config.yaml
num_key_value_heads: 6
vocab_size: 6759
attn_scale: 0.125
init_std_o: 0.00468
learning_rate: 0.00477
beta1: 0.95
warmup_steps: 33
decay_shape: "linear"
doc_mask: false
train_tokens: 453300000
dataset: "wikipedia_en"
Each number is 500 + 50 x the weight over the matrix's rms, rounded and kept within 0 to 999. Layers, rows and columns count from 0. Numbers have three digits each.

# o: layer 3 attention output (transposed), 384x384, rms 0.0662, rows 166-191, columns 0-95
# v: layer 3 attention value, 384x384, rms 0.0768, rows 167-191, columns 0-95
# q: layer 3 attention query, 384x384, rms 0.0984, rows 192-235, columns 0-95
# k: layer 3 attention key, 384x384, rms 0.0914, rows 192-234, columns 0-95
o166:495446475557431527580444512522507517516421461410470552461520575440472498551412382520428476453548505571533511523556574468519548445484451570450529599459473660543586524561532523637555506527499532523527507491521426529527525441497519472526515536540511437492499536471566518501525491500472413575
v167:469496500513479501442438493519497564512402430540485478552464539489436481484507447495493511454539348558410502545503494491456424416511485512513503513508480437559407476412555470482466518469406557476515470635431473483508564536498458495552416428490515474520477642537495529532565541473419478576
o167:489488561509546523574487516494485429493491513523541537462538487535493504524465541563475407554482662454577506507514497514571593590530568550444552478489484557423626526550461524474535485548530481489480526376555510518523463408532515524499627535497444574510522375497507409511443399507514493411
v168:546469551518527427553495470489495431463528475545517516511494501487437520499440561478467527553444514452462511555499501422430509521408442467561423531532496413497520542491514505520472483552526499433506476457472539398492351394447532442520463515551503462427543537526525521530517516472578513495
o168:421551497475502530479456558533471444531439572438526524473508513489540441531604462545525433433588438537576509429427467548529531561601571599431601456465438526523412458575557443431552471501444521562523462483488460634538588648540500520445542458503460512486502496531475448433478494575427519505
v169:462506577465460556520527522501592515464471494421444448503471476583532492511564429539517508584526586473496478492531573514469505451434438470470684584511526554487585514447563478609542500479518418495379517507525557539533430424595448439498530514512577381452511504498503537479524522488468509551
o169:494547486555522467528485485495421556534474444519479538502516507398455524507372582492475406342583478488528525541406459490457477471586584493493364365466508493458392513571476577377484492539428570506592493545510485489529601599405539598568539515423482560578477497602522451573450502548562463438
v170:580430415534461492561431502620508484582507481450475547437546505523535558426609547517444505454441463510477457492464471424529456454502549450465423452525558522509435540482460494532478519482492501505444519491520540407514478469455466541533498496452527571506449449454493381437579512393586459471
o170:480499528469562526422515517385532515439545537494517447540443468449477466564411466446499458527573518511559594480557482596495621520460473528592535463507459458484566458508481438495508517526553451511529497607511474546483532519527521437493474507507475414504530512556532611581449533565484493510
v171:437455544435446484597493422515583473491512486395494492442488404510523556503557597554509533512494488440457531456471499572514596449431479556528342462462457489462451475428428499446508509548429487444444472531466522507489452551496542483466467585427441413529492596440512512394499528424468528470
o171:593498546537509534400494559498466566504487559574580492532569564508512428574428474477507497539484515454593480555511479430495409512568501481453660516590544478558547504552527478523490477496558484569553516493564508509528533455479451488535604432526550561425526474456474472483420509546531578485
v172:493483481478585584551505550597489536472393546460443564437540454483468444523460545580543522458511488489491523489523530435433475525478508442577459491536577514609472524443480531485456456448490413543516462572484544513563548492527503433466505522485484425474533507575435432447565500497482490465
o172:510596497541445427446530498470522481528613381557564570533480543468547597547551466439523510505481498478537482490464539527555523468526532594432517519491411528435599537530548422491473546528488605407483587454522473511422545487438551479524469535487524580496447515461563570498425484539534603548
v173:559526462481433517467482477486403504500464535497462476490443496429509486451520430481425519534508409486519432444511415510400474436455554534503461531498495481551609463498451557519495449546516586503482483397601531399460457553534562401529520509469535380518379650472533474460472563501483488431
o173:432492526483512506549454536544535481559543462528475570442534440601505463525493484491517533417532573557547589470574602501544464535571474465520520480526527517451412483458458443523572539455413419420477565543426473571519640440460404569436477571498473591530572263507495524548455492457562510602
v174:420585430549498500535571611501494530510579458591580546551450548471497383496527474443421452500415452575569495514570410526499438442496446478494504555446486384577506472510485535530401564472491474588589501531445480568484501592416511545530468530505406482454456496559466562495505484556486544427
o174:533434574441470512472436444517395448426486484502422450459574434481520577463535499468554474555605479392462488488476620491480571613481521469511556488583487610404546557551488448510669451508515511499445504483537481404563525448615543460509389463515579584534523437366471469509472518499426522541
v175:408568554517415474545456476401528510513440532421447567445429428503528537509514555505473500454472575490579472483490532571482518521484471646493591519487477483547500437493473550584553520514628437538410442554443455557551454573508512509454440471465466519513472557455524532443513516529459555602
o175:579428461475611473477554596572575477486501564572580433549595558516482528553512456505573582517471446444444466570471505482471466476510509279583402468422501494525541566506529487409452487531353589527513542486678504390446506431478374500454557531524493459513511414481485492446454441491518470477
v176:465646580508495410459496572533529488464489554535471511482540525534458532574523534482516487494522603521549562540532443481513538546423537568578620508518432526558510449487518458473394447521452504487588492570445659466484548488554458587517520468485480494452428526588420527557476442445535554431
o176:487389466448456634555522456471543549608502512454513450505468539450546507505441468452469570412479364467462371472478555481435494459578491431416355593586632467445491532463457562535625502524549495519442495382562368524486548423471575399421509484548511532505570553438551492392542539536574576567
v177:536435451482559533491473445459401518579416431551561580503569463490461448526442636523625453497416459489449502588518458455460515590527527553470406561446581531449386497465490430417456531500433522465555547453505529481511444409481519521342474462436549626538494415506493466466506559445487431494
o177:512558516566569505533492550526578401429549570495543448576466476522567609505562405496401539451612573434522474384514530555527508462444461504557530409533408460473569515470593520686547486504577525497426460539491504541466474598564473442571519551496508367437527624455528530571561439508522573449
v178:422484471564581520527469497473513521535543509450514428572495441506491635472495407501530418605479422594501511484516471564576510554530496435480435626456576521394381576467570512497523548445488495494427516458421546572509466343630533538381499515513461529467463446579448467561536387534453471462
o178:556472536492444493419493509458509487460520494539502533471539567433580390518536699567492531390564612403544575545454531493470489440482553530447596371568395460585566485616478454488545451540553453484549516499494526482549497634427453409549486496488579500446517545407569530475511595422485509498
v179:536552461588464569522501428492493503539487583452537513466556482504454533513503494522464476498564554398553487542483521596484482535575529520451424489484508524576444495613592476537502555474559381434550552475530506515615428539519524461515540553485529497476550464476550415443519422533463429482
o179:461504507445499421517531547556445499479495416570546497526448507501590508544515463465569635521469442557403502484464491390497543518489491541501543521585475567471576510404522560514481453469438636553471492524456452492434565484472478526449471470567503450488464540496445629528506528513485495543
v180:458509443473527516443486504525563558488476505455440503467518519517462456576414490486538506536451461482494546510466497483473532518549480431493463476569579607412446495415442454466481485496499480451533506466464456466420664467506518556567475545577541550488561479472452524438434501461549502524
o180:553413509494593481521465515436498443490440502500525528525419566518429512416579511486414467470532556493392456504613537521580468469419551514464538588428456318695584512608552556519471536459484475575489544521602555510582440550528529424481519451454539481480515508608503435524484517554492475520
v181:454476448544551541552557426495492521492469462402575539545512477501572560550620526544558491543433516563493567455511377514456533503462469479565523580441580574447448459468535498567463445467484505433402510454440547509459391469564427535642477476534548549449537430543466463426502501520557513403
o181:555565521509459463455486537549525477524461520590414453480570505472458485500463430453424546493605479426559455549463546513562493474554512567502427413555467439533495550595546475427518554515458484543638500478506484511527554570444474416364523483467468437532436546524503487539527537557389538555
v182:441518530478513508484537424448495564604538497550484493487669600534569570389503528549463484472580485486466524504571510623513556442487441612496539455503569529551535543512499596423542569437458574476420463511579485576576451505519484347507569493453395434409480479499558541510479432511419471465
o182:581508484536472468531535536562604469466508556505539452517422396493488420560524493458535511514470494493517460484461456464489421539494532376470514505474423495471464476423505415561446414572482473511586575484419531454529501450554482655468443488543596538560486492438493483431495565460545532488
v183:513416535499433516532498591535476492490499507445493473458436527501457629490514531508531543557430493542539461514493461456556464461444478516532391534547431330504533579535553432532540484553584464503516534502501560493584460528497495545433558527448419519506442514460473504404499530533472510488
o183:466608461499498496551455446419490476621542516543465561560502440426521410549471506503517422450612532424520531456496541522462548516556532511452666494418505614512441454538417533476506565479406518497482436475537454561432569482528497518536533504499632415474517478542496462577493496435530510595
v184:547523561529575548445483597553553475426459520525516456416471533494501508571502457523516462404531537469478556674500451509530452481484446352481607351557563489435467463465559483501510566603494386485485423476480498518474441426558586551450484393527547513426527454625543584535495436434577533528
o184:537494476486477480592530417456488508568540520445517486554532505507449489567431588474473520492475415514569468335502567525478549522430561593504433623488468528630569535522544466518452462450539614538462531577451482529592485564480403432554469568446409426481498452423512436455493489583451526557
v185:549526516461457503462491406418400501578541379552518588457603507455594531522612615450515480547516467449419546460516475479552508485438427566475408600491435567485615491635614512496586407453504495456433564449424460604495461432529381531587517542494496570489499536532500500448488623534494495542
o185:464486499557574465513573475590554447432499615489487399551399440543393461426439409540511502491520517597562494550428538502581484440536471442446606480437478427517379562331493459514465489502526590504534503552539502367521469563520541460411491407535503391533502447514567496516511386469549511422
v186:503510498516557500555478531594505507411535433470527557506465495487497472492561516540539488430504484482528541563481460538537553524566441472455500485513487540508462504615581524573493493526563501484542454528490495549590467481498493542531538442468534531489595470495573414409494448523561439509
o186:557532554506498486475546498477434530577514550555438421527539478504470551500398505458437529552565505501484521415539519431474482524510564512583552558513509435479535498397463480429436580536450409506411521567539492479444536577475444453501488492524511445572465506560425616616489525476482563526
v187:585519554527424484563469548487559559439522478526572528563495602464422477420399547427437377402372554489503445505562502495493506495524470505476397412519528436541532466471526531526503540465478477472540451383503529516467583549378621474557469476609440564472401463490521502597500479469504462461
o187:479492464495570524420583420461426467543471480511486385471458457481555466536591462606618570529635411460495482483497476587487507426505551442468643556467454557403526518512477458454477505466530563633457501639545454473478418455592347462401574485443435408540468621589497495429456496560529478456
v188:450538492539509479543475535519541505522510599488496493537436538489443370402512488486529546499567577430456468491559495538522576471551441540539444416476525502479533533629537458515588485469499487494505556448539543500448573401491639503525406538508561451513382426597583483488530472505502483513
o188:504564554432510506444569557550463466533516478419497543523562446510571511586431500498483505488433441566521482518461490384476393567494571487429551551546478529548506416328430568534401512631498517496474447516504459499574446648484338529454589464492431591476595511440408548577472537496515472492
v189:559432529477497506503477591557541407542397524508511529383471440543525502571496443527442527431621475489393529491494523437427437500605459499497615518561503460472453503489566453431531485540440348504530395597540436573612443609463497482416508503458496504542483546457566502511474467479543540585
o189:462522466524560493502574398403487536400565488483552484564584551501472569488482602474576430593358577465594486473460449533463522493468521496476392508558491558565549437572472554598454531487616597503565550403509553432322520395535515500617527510550523487547536475577432451465491503585434513468
v190:537489493537453544464436506472529515277429584452419524596434405373436520465478503507500594532413541504601477510533446471472533459531493586498529505504428488525475510353427458545611504424452479482498503454426464415440446535527482486557450496550527465555424545549470485515503464498486481566
o190:496500529471503410478542467549478492612534455589518457398516599495567454522504504488487487476568441518417515501441535518574501448527553465524485546555634582463475544680527479443352506562523519448465506462555498588560573479444593503502511472465511546474595492472470460452518596481495485474
v191:471476495463525445558432415507571502531484452389502566438539423469579517446582561546462451531489470574619611589561455483409589499463472508475451567438572587580384471505513495474432592533464490526440454433495492558525506455547455403487442480456569519538474438539580395482499450510509450482
o191:570487513456520497495566647454505523470486557601497470503511577554465490561431504457471568437460472406324420443425471618555448481514455524559529366577490382453523498534464510502552382506516465484589544587519567463387499533426505564513505541527425434461560569480429603495486608454440543492
q192:438482504456445553477490427482451506539475437498540506569518412509494510423483507535554460439448481550480522502511550527488456501520556550495463540500522489516474552481488534447550465468564463511434522519513479521389514593442521496550551424486499522496447505427555538473472552548483516484
k192:497488550533433477513558447514442505549583426475569547505451433540461501496562502539517460504443545502541512461496425513516490581493581531497445478540489480533510519487444540498549451554499432522497526505479459558504442502505517413460524486498523501547477541449524509537460528399488514507
q193:606451568514547542426459534461345505528500460525549429495558475514497548527545624488432506546456542530556512560510539481483569517540614545551486488464534483513553539519406508505515413464536570410541572529541650502572455542561444503472524442390571469405522523442476505468499544547535547586
k193:462432455529497444508490501483470465581479571489475543502476508522443488563483515573531471555488593449478510460463470574492448514534518534525508483512548454528508516541449476517526484541515540532480489531590488478536536487474486462516506439442466445543494483538563475444498582530524465408
q194:470510518523481507510481478489518415408525414475466539516408486509551491542594450511476517508526504466490489403561536361365476470514476465563428502577401510389558499543425434522436573489518538485512549491476455500458429609518511525604464478506559522391555592519404585428471610446483525481
k194:528484541507502437542501446509448529483476434561412489506501505486461486521551550521598500531519573505454502562538545437535515563551543488513450438489404455509453475443488504482508496445483380503599470525506441483460511539446507354499490494434473465470463477455457471417469499433480466501
q195:469543598532403481585589440519550540613466411530515470569505457558570495444426506478561504428499469453547467524433418410547547527540414589515445409517448539552492498492489456418579496429599563412529579512456520520466445472457453527558530558497331507532521503578442525535484477566468423499
k195:504506498541513568515588561476509486477472458488614493461508472455545555511514517419558586465515438472518507531497545482516529539492538498472532481478454531492457510446578523495494493432518472436483528469459535499476470504447498486551464539550480518421483551500506491540545446496537535506
q196:481483538511419471513453494455540487563585431509459544581452468569538504426505475514558447382434517495542534435493410493473532448414509529498504533581427458519451504529495501461512523465519536445386475580461448513474516512455535444651467526530390495536508510506437541451475582535427462436
k196:465512542567471553467559553477470485460516467506495501500525459453507527491531510460500520494492496525508558548485505473546514530458604501577463500419455547487436519443512525489486491422488394451510520470466506461451411524516544495533429565507507547460506495508477542573535438473488503507
q197:560494592508516509471392439422463560548521407511505522469544473472537559506541609488460569479450462576526481610549531569496472567449443597438420593527478441534411569492394481498503426430534537491529522494533538569511524562543540478500479547509480472467516472535499547548469606518472448563
k197:444456450549448505560582540473534472477459535443533580446514487496465486543417542471494552495580539396515493523478561511522397476490498545540451486444528498557436584540583501491533459436529494573482513493523511481523471592413573487558441444504513473555483538541553455532499511557495497432
q198:483495592541460475576541545482500602498511496549452608496323429520512494513505545519517557474543497507557554438541405454486518588416376457532494479515460447514481465530593492513566542542501518460504526474493599437521398369469520444444435463525456478574487465544384427501477480447406512482
k198:498526473525545529472528540509478482456495491451596469521463511487501498468448559430466555518550464487494529567511610495455472546479465465514527464401497441485544527450571531478528476433476495427481489485483532546506414436495501548571470463561547525477490433497463574493540517532521537524
q199:555578436485585442456366465407473484475572536491483495416540527449447534498542557475482537512509444544498450599552560542461546486464486473506439472503505533431443492442484488567477500523414525507544370487562507558530551505518513426506486480491532502486473418534516490500501484478510517539
k199:465525460454536528460446585532512484432495540479474466514551511493486445466450513506483468468590435544511535475473542449547469391541421517575461502496498529480451503623577401483498531466493567592518432499543514481530544551523576537554565501453517450534462509558474510525464540542491511473
q200:556454500501516523464480496503491468501552507492524529503612510470494539537452616508431509524409456508523506605480508467523540565546560592478527515517517480483472488474466500541566367515481524515464498535606567476501531557522513399489461463485481465475488498375624536457489617538502524542
k200:497519487519423497526500485488468495550519515471474575506528514551512451543462482614475515483433533445473516458456499490550462464506511516502525479535553467470571509567445522506532492560524577538495499509535485494564473571494537497459500453472517493559488508472527507457474558505477426457
q201:449472554525430572473537476478553543511498458525476516544379424547504453451521499537556501440514499454510557411497516428479446491497413455553444511549480479479526506530553448409570494485519509413511514516462497457409474527473502556505541463541436510489513524521412479506473510465427465492
k201:527533500499529540544612539507501472474537397474680490472527502497491561549504531423551586474515480498552508548539544540459510575490498512508489442544508463487463551432551543507568443430469430462510514493459504541481454454461462484525505528561509494468464495518471528534503454455496523501
q202:467545529482486379506595527484643449528493409470520539495479471541549454461494445570497481392511488493523445367492411469459487475500399406460555449546428462460536524555520436555471486518533611496475508456518454529438454443484401428536467446460507481549511636532327464484586588492416503483
k202:544546491562526514453502510472478483437467476509393479518515486431518513480491496465474464522496501504540528513422493514467489498487549466505489483476402560510473502495499462542486434497574457480525547474472477482490469441502490533463440534470486518519513487508426496557554444548452501485
q203:491385398481520580442452485508523491559454544518600482527516517535412494481459578450525494398422508471479564434456540500511491464436544473485486456480620465528537517500581472455556475530500501451464444574515568531477506523463514511495555479509434470464463504413543512479505431508496492494
k203:503452473520526515479476488486501505499542516529516509493502481541447479531486490571475448492468549476512501454422455516548508472498483533511518566542519463543541497539450502515500476576513533522484492525497492517476430460522519517438526460493491454546490507492519533516477537508502500487
q204:507435502551530532499455503468438595599538418562507451508414349542604561427474691529491490497437499552572506534525529478549546454432638570508429520521550450581488551572495471435555426443572571474426527558469729483585473567528558480537497464509433489544515510448498530397456586499464520512
k204:464501440519477464502515541474484527487493541520601498549458415485487479470419501507560477484512512493521547485520490568498437553491519530559505501466579459506468545512528506567497505471514552481432514445553516540551374511489556434551485398505512402506496523575556510531546562507495541471
q205:506473570539462539439436429445500508560595414515445558513525424564594539440608509488484451450488485505518438462475515442513506437519501529531479603588435443484483552549410508456464448471492631451442472564490515528505522587491508504606499527493408477507537632495433584417429658452487510543
k205:527521501582404461456560503466511615577543492563453455437577436478484579517425443472530459486462580444448599545425491509625450495413584483559479469412512503494409582457496483519483474468505437469497473446536481481490435602436504480488382486471481439523483503552472559535488503471457478445
q206:538504599591445562477500466472497528512523420500405524520481535547492626548698430467456519535518550513514438424500531458535424483489356530493494585580473487550426535555423527460471517463500514475518484498469400491454502620540551487490519532510469526426577584604527550514436531492539466436
k206:498484543528469505485582518502535527526504409437482544412520547510536521537570480408475616471523557472498518553508507455504523461460513488478470439469536493524477513486572526438531481456465434467470475501483473468468509551398467497522449529539531524498483537446487552488483437473533535497
q207:448452542517480557526560526439507533431459459500471551581505442486532462479444467600545427523453589462536590425526505449411531541544557449550544475495433460432610494509472502590531512506509421448517623511563482519486418515450503544520490462513541435465443509452439476427547475505465536468
k207:523480463504523474572498425503426468516552472519481585531406483561447496571552498566531512516462570485502483502535517551474512591561532458427538439522462449467596513499476564554566475523488450492538501532536432492505467412487519439426519472480540503496486474453492494418472584394469464498
q208:520537473478581466521518514527521531476477520509510485471507558416519560517483521433439578605488492470530519589537510538534528539544476530452516511457491551519486421475471518560485480516521477526562503467477550492560515408517514522430475585445491518558506434561506479542547424500507494544
k208:488504440424505529548454549535562467487467564474537489535489531490553534495487503471524537435582383537454511547601610495490499478483388522464535516485573506486464504471554494521507534433488556503471445509488503475527496520505514569573526445521472505422477539549506440470535495528519540530
q209:504543495487551510492433360500487458432516503401488547507533523458463483529560436496416523598513434580460459593563559474514473552568455559507488646528492562437438520423427512574414539520512474537524481480589446432506556603513524471466427462525573561531485451584612537541507608488485488521
k209:539522581470414559550499502539527483449517414441464514512539507527546496429512520460516490463540441521458491507586548430445533447468468555538454479528526547451456484493562471415532523500472522527451488538476478496544589569474519526563552491493500542522480518507515450470448443490515572531
q210:439442538492468570527599489527501567532412492522547518542461445550435427438390571530525515436551489473506539530427476442507462502508451465526460400461493413481510528505580423478602510537528495466579547477530562476422451474424461546455506438531459512492490499470451461466496436509461479487
k210:505523476495565496559522511481481416435534453496673536432480543563429538542481533471558576467494500442553452513522501508435494548524515527516548499573512423530528524466531583501547468489450466485511561548524509595506448458481496474463536443566501473457508516483509537449517507457554509456
q211:561513436494607440481387472477476484436568489517519482462449573455502534465517568449427590497458463491519481574562546477494499461501526519470412567508499519480487528456447487568363518527563523530582500472516556525566524508465544509589387550478460571496527479570507588508528490468491481542
k211:497471475453549566502465563527495483429467486531504464482533456455545485443422532487549482435562421567431490563572615454543493438538408582558476493502527535485414526506577447473451575482506477494535458533517525549525448572502605531589526519436469444421452511563524405517511518513550550543
q212:496498539490458478480495543456457429430561431456465490586513503577553497453615467467482432508498534462542468387477492485471461412497566388539486556495472512484576558552403496479360516474579570503512574526496468516488471529473480524612438512461540448466526533494470597447470563497481553494
k212:560480512572508475476484424548454529533504470604402466496508382406543507453527546557511445556461600533470436572477543467546558509517539361498463516398383447420532524459441483469479538522500380454578569499543459467494474462553564456510450599422499502431458509500488416522492533412446478476
q213:522510650560424496502545578525383551463463490592528540517567446531576531599498524508442514601465535469551567484543493496485467604553539529470539492447451429584520482552405517495517434474547501418551642497422599444565409465547527550482458533407544479498516526527460484541513508459532523561
k213:500460515516508448525520501548511497520435466484509535516457541473509434509463509530471511578512587410454493569445533605521527589571536440439528486445497479464497485504440498489475489487556510468547499494548461472528461438468509440513471524490443466519460419487481423461556603483468478454
q214:532542452439574516521582566598534472493517524506633433473488456472472504411425582440567457376491518426470527516460482484554523455505485532477470400463649495514542497598577503410586509534473545535468465558545630564447462486537490573492496518509421536563481570421489524509534517525545495461
k214:505485388470521521496416575461468526470451555507566455546513505454497551497474500450576474503555456416543533545563498492529471474467442591530593567513589487471520545484613497539506496452454538454503517497522553495521510548485494552541505423577509546365542507553510433572549393582479531494
q215:501462504522479468521498517501502604645575475541493393569514455519546550382470603520543440424444524485468468523494436535590547438422495554457514504567560454595415529556503470408542391437497553516379514530518581445469525499458479420534569440528322525570526551428527516458481523585427458494
k215:441529496560461536459608620401513502522538471454533521519517477516522515462498450441472477452489510509518574432492447555518459467447588515585481487439568562506458486462519502538548412493535489436427571431438582523449381513496522567468415506579525512521517521525523554594545415510487530465
q216:549555498509556523514495566540486443441499546557587472466474508444426446564520532495513555528558478423493490484395476450465534541418394399483546358435486458458538473528541506532576473554468538491596441471498423483484439407526450500439492488436470439392505498606402472513502355477542473528
k216:441440460395589568519434595523573314429482471449569519433600569452410427596488564456499611474600544440488491471422569508532471435577489479421554428535476429555471528530586532431485434453477499484556449541544464536490505465439447477495529544458478516488444462401476459452540492584548405428
q217:462538500476504448548607488533524443494496481480484560491494528547487429420505437471517443411569499473498421417490443460468428440541408400503481497524484496444531504541553458563403605558497576537563468489586427520422491479440523502527472511544483509585470587547415523506539516437490523409
k217:524518514506526494482496471498500500448522468577438426482494461438554523434504507460500466512500493522516489548485532464506527465485486467520487544445410496509496464479538475495478520496491452476542514506505516498481521480543525552514463554510485552442505529511435518573528427542467552533
q218:569578521495580455516509521532497442523523572509460452462518566423445535568467499472504554540557498512455430551508429482553571532551466555502577412525474513487457462461532519540574448531426515507509408502458465546553552445534466503442547587492493519515484475550503468514530463445546443521
k218:501542495447535563454473560486558480523434557504476439521573588446541531499477504450447546419580511503449527477527514451486494442516439496493569507514541590454488463559589481488461503471483538536459451511493553455472558596503463580555529507568486519500512514518514512508514430555529492491
q219:536479607513438529491521465445465530562506505525421434527452504466523483482567461509595523528486575512489420415441379544529489472478418511499519439515454429541454527559459566453578428422515538431455558534470470593495457490517433660556576533518430477510494520510366493477467452502481421516
k219:470494508520523486497580483458534435591537546470465496469521530454469588514564475491492538494540581464510557495495492525518453480415497486537475476449531510506496586472573549480527445445456380496429490532483591397388514500441403599472474581543515560509516545504484524525489482467497460511
q220:514565498480562461569544563533481441395476558519544434454560554397466571523476484457490488488507543535488475553493513549464526516523501516459525365450498566470496479488510552523460525518475406564612466479523436583533534454545480475413531614476547517467498473550482501578573422516556470536
k220:443476468403576528534428567519498410472440628488515465460503564479518538490562506481571536478551472496487501510550525473448510492517399541435530509521528529495499517525627555512445502426418513551462465521566499490548623540460449494513500466525476501435533512490506434476540482502568487542
q221:502500471470427490573510440491583531525482561436493470539362500500531372454394491554486477449484587476496552470441508515513504446499620448574548510469541469518500610502549536508528536472559433552505539507444498537509430529430516568541525523578500513563408488431475522514606450507527533422
k221:490452556471473534542491482488540538467568453534471425525434385464477501468576510480503518458488517559500389544571464488520506552514440498413479553544416477500384475520455545472445581463483387476507521522462445528465492464599491497491548528524471563503490487543583460517541444443472564507
q222:557475525591511562451376387427432543527561445489403480516429509515509571535646561507478558590460533511506487568532581507493468481408521480539358666509486507494468613463416453476401488453576560456542547517520564503585502602541557534586452557525486545444545483565578566504391564522507521545
k222:450450457521461474542538495492550541487539507546473548453503460525535438526490472504533550453481533519462471573637601510547480447464489537566427507452564393531490525514507501466556529472473510506491464493523553537505493527477543403490492438447557421506429537502550472437440585461558528494
q223:514418486513441515528579521577486445592460553581540456548570595526484452491511479412579493426505524360466457422378427416580479478497509446498525398464534495567518490511567485416547472514559563450504459621458535490450508380503481591521581595501377509486536531492479473525482408472570471473
k223:504420483519581495445500457497592505608527530557524486403504509460506597540500452497447518485469511420496501537373447508573497462457568455444613546428557476607511464466469530510477485486448504440521483485482571471426469472550402547471412531535446498429483490408493563542533487505573414481
q224:474519562506464507475422427527472480512595467447526509524550473519513566500579406514460509529472458558446403590545520511463487537524476576453501648579500501470401541496403557484458459458524530480482511452511409511437573610481466406553480454494518561483467527533589555498463612525503481525
k224:530496658522369536475549543502476541541533377459423545479590517541491462509534494475453537513456534498496499438471450413542470493477631533484405463529439598561474471426408480450491448613590485512497518469404482475488478539448502459497457511478493519577459517426519507507433436507498509484
q225:507499488556487510460499484483518462482507514526482554409364460579522470583582498518446549504552425504540521458473454439445417479440459394460490598537526492482575490533515478485472578550463618463547470496444520452539483485558527464487385424491603476454590592525458503492471544416499553471
k225:509524530530474422491463458473456571476473450510467486446503485515481437505436501511502447543486527506495498536426518510511515489524578486500487511486457523533509505525440482471527487545549551482597492467537445514525482477467536467490448523407516462537536428476429598506481557582489464476
q226:480494526522429517540563446514522603555481471496520537569443477534454428420388514464549498419497474472510515495442472514529504527498439504502469463473541483544440510477598417445544463493545456511507490506438516482436477468393437565482548509526391528572491456544474448500514409518424432517
k226:537492536474545557507601560507543494448522392493664439483490496470506538453481518397510593447533465525522466518529529478492512537505482470516516500508449514480447530430560497485496486413474438475503562469441534540455464472492523519537491543559478530465485517530466491577540451515503546536
q227:514507524532388519524618582528406583527431555524478482546466443517513509519492524520524458576529635520527587407458438572531515458471527467574490416394596520563586523536582477398575501490525409538516565533453573454453417424537450579426641448504539448551468456447480438535512358543496534478
k227:494477476495557460447548470474478536575515551466621534530374511449480605488638480442454551566503501546600476532504432612350541608478479433421501522458507422510593463496533463531477468481468466450453524496467582478453537398509417580517516533611530540436534434546498508542516442494455571516
q228:430583482450547506509473513514572496428531470473449566488511501415490506507438424570526539506525399551454532665532471460398511546526381562477507488571395534395481461430470459600530570515460472528561490428560389518475589503489474402486470486505509551506497447550522456499537539550422407555
k228:450568503449475513557547579465481465437474460405554554524531579564471505554508536481577592478566391535499509480594577404464489499487507546483485456586525561451481496479557548477523496464485507515507504500439462515539514582458513495524524478499501543495531534473471483442507434459550506574
q229:560505512496475494565549529541477510413507538508527504535534562472422520471572529423558526493557486430493495404413485456489452509422328378540495356481523514527455403520587469521461484573506501513632450545508359466472451402532482520429551539503433525465511466577436473511504284509501436486
k229:483483511481573553489512513489525424470486494459593480472494550465534523496513524398470573452591420472524531568495555488503519436472473480494537430417517479541513490499624475465520461441424494481507471520511497485503474464493467560484483529569468560459482489476441524514534437481515471528
q230:555483456503577456512451531520549462507495577548533468438546563461551517565464547469459527490457457513545513553563465519512536497502523520476527511513482487544525487496510551524499442472462512479431443487497556559622546404536496498464496601469478497520500488489519490498534508468529472584
k230:472475420480478521494427543453533483519461595516475468536539500475502480530409476521510501463544465435433537502472558515531472468454452510471550504486585498469479520550522493519444540449491605521448444435554486500565517550496516512506511432472455478488535472554528488499578553538525455529
q231:460450416521428530514539511528496576573463538502479539495352454493476498555406532501514502482504537489512603439499506517519520474435476445494471429465542511551532506536579443481666579518458447527463483468450616486494410467523553496415544449554483490518498477459475397486508462496513596483
k231:482466488538562462467488437502543562463448554493524469531394518508466471501527470474432460563505555477545461480477449525456520525515475458461525583473449497564583447543482504529472513462541529471514532517466522487475505417512503504465477450557560525540516410497519565506525517559467573547
q232:494491485458479496559579508520539516565517506538586411550549477547544473345444540480582408353464537432487460451446466514552547419480548508530492430506565456581485550535571416410503443480580485472474506547483565527476526478438485559554560561550350545586444523461480540491499403546485464512
k232:477485485522553570474539602464541498484539497528637446527515447452541593442511498403546546439527469494534528520482498522530500519462478537496534474502522528523439531445555515551459515460523424467456542445456559524500383497533504516507495524592440526423509517557532465595557423488503558499
q233:407489579482488558527557533561454565553381490515448458498398419563543442505479423616516521623465506577504535531554474532569496541550551534483509583466391458540555456495469537423591531468507477483455634453443594465505548473505514591514484456451555488567482519493520437449419555552452486548
k233:487567485458442459533512479530506517540509479466555532536438462542471510501495463543529546558442494532489482466603553548432487613456549471497487519518549464423527555440464622486557499542528487447438483505440519578492485456459523465474518454475544494524531486494499501416497579481480513519
q234:528574557562521501488495571471517560477510464532461500469422439541525540575572496496506563583540441538520493446557501429505487513492395518498507533520432513499547462500485479492539544490438542487489494480380529471534512487593499517445488535454503508511561483603431452473439531419475448544
k234:459553482446509517492510575465549513464472516481588484502506549475510522530487513432548571508574436544495507516607605519421529560482482483473503459501530465442463556427606540481539497386435472472475444468451513526472541518446513495595471487535511514458520461535487492481546493491540508495
q235:434464556484403566496514466507495573598463486476491481547521413531524446422447491560549450534433563556484489523494508525539520540530548578516541550495462434554450547488521538428564399437525471455412597519537483530504501513448499546522556431489455484555418513446529475410447547551477519512